config = dict(
    n_layer=14,
    d_model=256,
    n_head=4,
    n_kv_head=2,
    head_dim=64,
    d_mlp=704,
    vocab_size=8192,
    activation='swiglu',
    norm='rmsnorm',
    norm_place='pre',
    norm_eps=1e-05,
    positions='rope',
    rope_base=10000.0,
    rope_fraction=1.0,
    qk_norm=False,
    attn_scale=0.125,
    bias='none',
    tie_embeddings=False,
    parallel_block=False,
    init='normal',
    init_std_qkv=0.041,
    init_std_o=0.0509,
    init_std_up=0.0586,
    init_std_down=0.0586,
    optimizer='adam_hyperball',
    lr=0.00359,
    lr_mult_qkv=0.7,
    beta1=0.9,
    lr_head=0.00672,
    warmup_steps=200,
    schedule='wsd',
    decay_fraction=1.0,
    decay_shape='cos',
    final_lr_fraction=0.1,
    batch_tokens=32768,
    seq_len=512,
    doc_mask=True,
    train_tokens=326000000,
    steps=9949,
    dataset='wikipedia_en',
)
Each number is 128 + 24 x the weight over the matrix's rms, rounded and kept within 0 to 255. Layers, rows and columns count from 0.

# layer 7 MLP gate, 704x256, rms 0.0589, rows 203-206, columns 128-255
[[120 130 118  97 134 114  90 162 158 144 138 129 110  90 125 138  98 129 164 133 115 129  84 116 175 161 142 100 145 140 119 134 143 152 129 122 142 135  73 103 119 127 149 144  79 114 116 128  99 145 104  98 174 136 125 151 182 130 102 164 138 135 118 129 109 108 100 123 152 119 144 134 126 141 144 146 167 129 142 175 134 169 172 127 123 155 118 159  76 116 111 151 130 154 115 158 135 144 119 125 129 140 103  85  92  92 115  88  76 101 125 143 179  81 133 141 135 145 162 124 108 147 142 112 165 108 119 103]
 [ 83 133 109 123 111  89 145 100 101 132 132 157 128 139  84 130 127 102 168 149 125 117 106 128 114 122  90 120 106 116 118 116 143 156 137 135 108  91 159  88 104  95 159  99 144 132  73 118 111 145 100 137 128 119 144 101 137 152 141 108 114 139 115 111 130 154 127 137 148 110 132 145 123 134 131 124 123 115  99 103  95 115 119 117 130 107 140 134 135 146 105  94 110 174 142 157 131  91 130 150 194 147 142 137 129 155 141 155 126 148 165 133 118 152 122 128 177 106 140 131 101 123 112 139 159 113 128 132]
 [125 110 114  87 134 131 137 142 149 110 107 125  97 130 123 126 151 144  98 126 112 110 133 133  96 147  93 144 151 140 102 113 161 132 114 145 130 129 132 142 102 153 115 119 128 109 115 132 108 121 126 155 131 140 128  77 110 110 111 139 109 137 114 120 121 122 130 151 149 119 140 154 142 145 132 141  87 100 146 110 112 134  95 123 153 127  83 137  98 146 131 104  92  93 121 135 128 124 162 112 114 120 135 135 144 136 139 108 130 107 128  87 117 163 151 122 118 134 152 172 119 109 140 145 175 127  99 147]
 [115 143 149 145 109 106 149 122 152 143  96 148 116 133 113  96 135 120 134 139  85 148 113  88 130 120 157 142 146 137 143 150 140 159 132 120 139 139 120 152  86 142 111 156 110 119  87 114 144  74 118 107 145 134 162  94 136 120 112 151  95 160  84 139 127 116 137 102 101 121 126 129 102 130  93 125 130 126 148 121 104 110 114 104 136 138 113 151 146 139 103 110 144 124 150 111 158 117 154 147 130 127 120 124 115 122 143 154 188 115 167 118 128  94 124 116  97 127  82 141  85 108 136 103 109 121 135 123]]
# layer 7 MLP up, 704x256, rms 0.0585, rows 203-206, columns 128-255
[[126 140 102 138 121  89 153 111 120 121 164 169 149 111 123 120 151  95 104 113 107 154 155 120 116 110 163 133 136 137  98 122 145 157 142 146  92 165 126 152 120 113 153  67  90  80 126 118 148 108 132  99 116 126 171 107 128 135 122 122 152 127 102 170 109 141 131 128 137 141 126  94 145 144 115 138  94 140 161 126 136 105 116  98 117 100 141 147 131 111 165 126 115 117 140 113 158 158 167 130 107 127 114 166 136 136  83 154 188 107 137 125 110 104 120  99 161 111 120 125 127 123 165 113 110 145 133 119]
 [108 143 172 137  97  88 160 158 111 127 171 145 150 112 124 117 169 172 131 147 119 110 149  99 143 129 116 126 125 118 131 111 118 117 105 131 161 165  98 166  87 158 137 127 113 135 111 140  96 139 110 154  92 164 112 129 142 130 128 172  87 146 124 144 126 150  97 114 137 131 108 103 118 114 113 144 133 125 119 118 161 146 124 110 131 113 117 128  98 170 126 127 134 189 110 164 141 115 138 109  96 150 136 107  97 106 145  97 121 133 117 162 134  89 110 152 135 151 160 124 132 149 163 106 132 125 136 142]
 [112 183 122 129 126 126 127 103 118 127 154 180 115 139 132 140 123 121 141 158 125  89 169 151 118 105 111 115 155 111 170 166 169 169 159 112 104 138 125 154 132 156 127 148 118 131 145 146 104 125  84 137 125 147  94 130 150 144  99 133 132 140  82 126 135 129 118 105 148 125 170 125 123  88 130 111 145 134 152 157 159 144 146 170 112 137 167 132 132 131  97 107 122 140 119 111 104 146 131 137 122 185 138 120 121 150 106 119 126 142 145 134 129 140 119 137 132  95 134 134 121  97 105  88 149 119 136 133]
 [148 113  82 184 152  80 117 105 177 124 159 123 140 135 101 117  91 104 153 116 158 135 128 108  97 121 138 150 149  87 103 134 153 128 133 123  91 126 135 175  94 166 148 136 117 110 151 136 110 115 119  88 139  86 126 145 129 112 128 115 120 172 150 113 157 110 132 133  99 101 126 113 132  88 106 107 110 143  87 143 128 124 101 110 167 108  93 125 109 140 151 152 142 113 170 154 150 137 143 145 106 121 163 134 159  45 163 140  91 140 165 108 116  87 126 128 104 136 138 108 132 119 156 140 105 102 104 146]]
# layer 7 MLP down (transposed), 704x256, rms 0.0587, rows 203-205, columns 128-255
[[ 88 153 132 132 146 132 107 136 133 153  83 101 115 149 150 133  85 128  97  96 151  99 108 140 147 116  91 121 139 118 126 143 167 138 121 160 153 107 113  97 111 121 106 137 153 141 149 108 135 145 105 167 125 108 143 139 153 153 146 130 126 151 114 124 126 124  90 140 113 121 125 182 151 111 139 144 130 103 134 123 150 166 133 175 164 134 112 117 163 131 101 114 112 117 121 157 157 132 112 112 150  82 152 166 119 158 125 113 124 126 155 114 137 124  99 123 123 135 114 137 121  88  91 127 119 107 156 152]
 [ 86 142 108 165 125 157 107 136 117 111  98 115 132 176 125 157 133 104 167  82 117 109 119 153 139 132 113 143 146 112 162 116 115 100 137 138 119  88 138  87 139 150  99 138 141  97 114 167 151 128 141 141 186 146 101 155 110 146 132  90 142 152 147 130 135 113 146 154 153 145 137 181 121 149 124 111 149 138 144 130 119 105 112 162 129 159 123 112 142 114 122 132 112 111 127 145 132 138 144 115 149 162 116 136 152 160 106 155  92 130 120  91 137 169 131  89 125 148 116 133 124 129  91 157 130 110 162  82]
 [132  91 108 143 122 135 122 107 107 135 109 142 125 118 122 124 116 124 158 112 130 149  97 129 138 144 169 117 123 130 130 106 153 128 128 129 132  88 166  94 129 103  94 116 132 112 143 109 120 109 138 108 123 134 135 127 123 148 180 112 139 114 123 138 122 119 144 126 110 146  82 108 140 129 151 158 152  91 129 121 119 110 114  96 133 166 125 123 105 108 153 139 143  97 120 148 107 103 168 115 146 106  66 127 108 108 158 121 129 104 142  90 127 110 157 110 113 144 113 132 120 115 133 130  83 139  87 142]]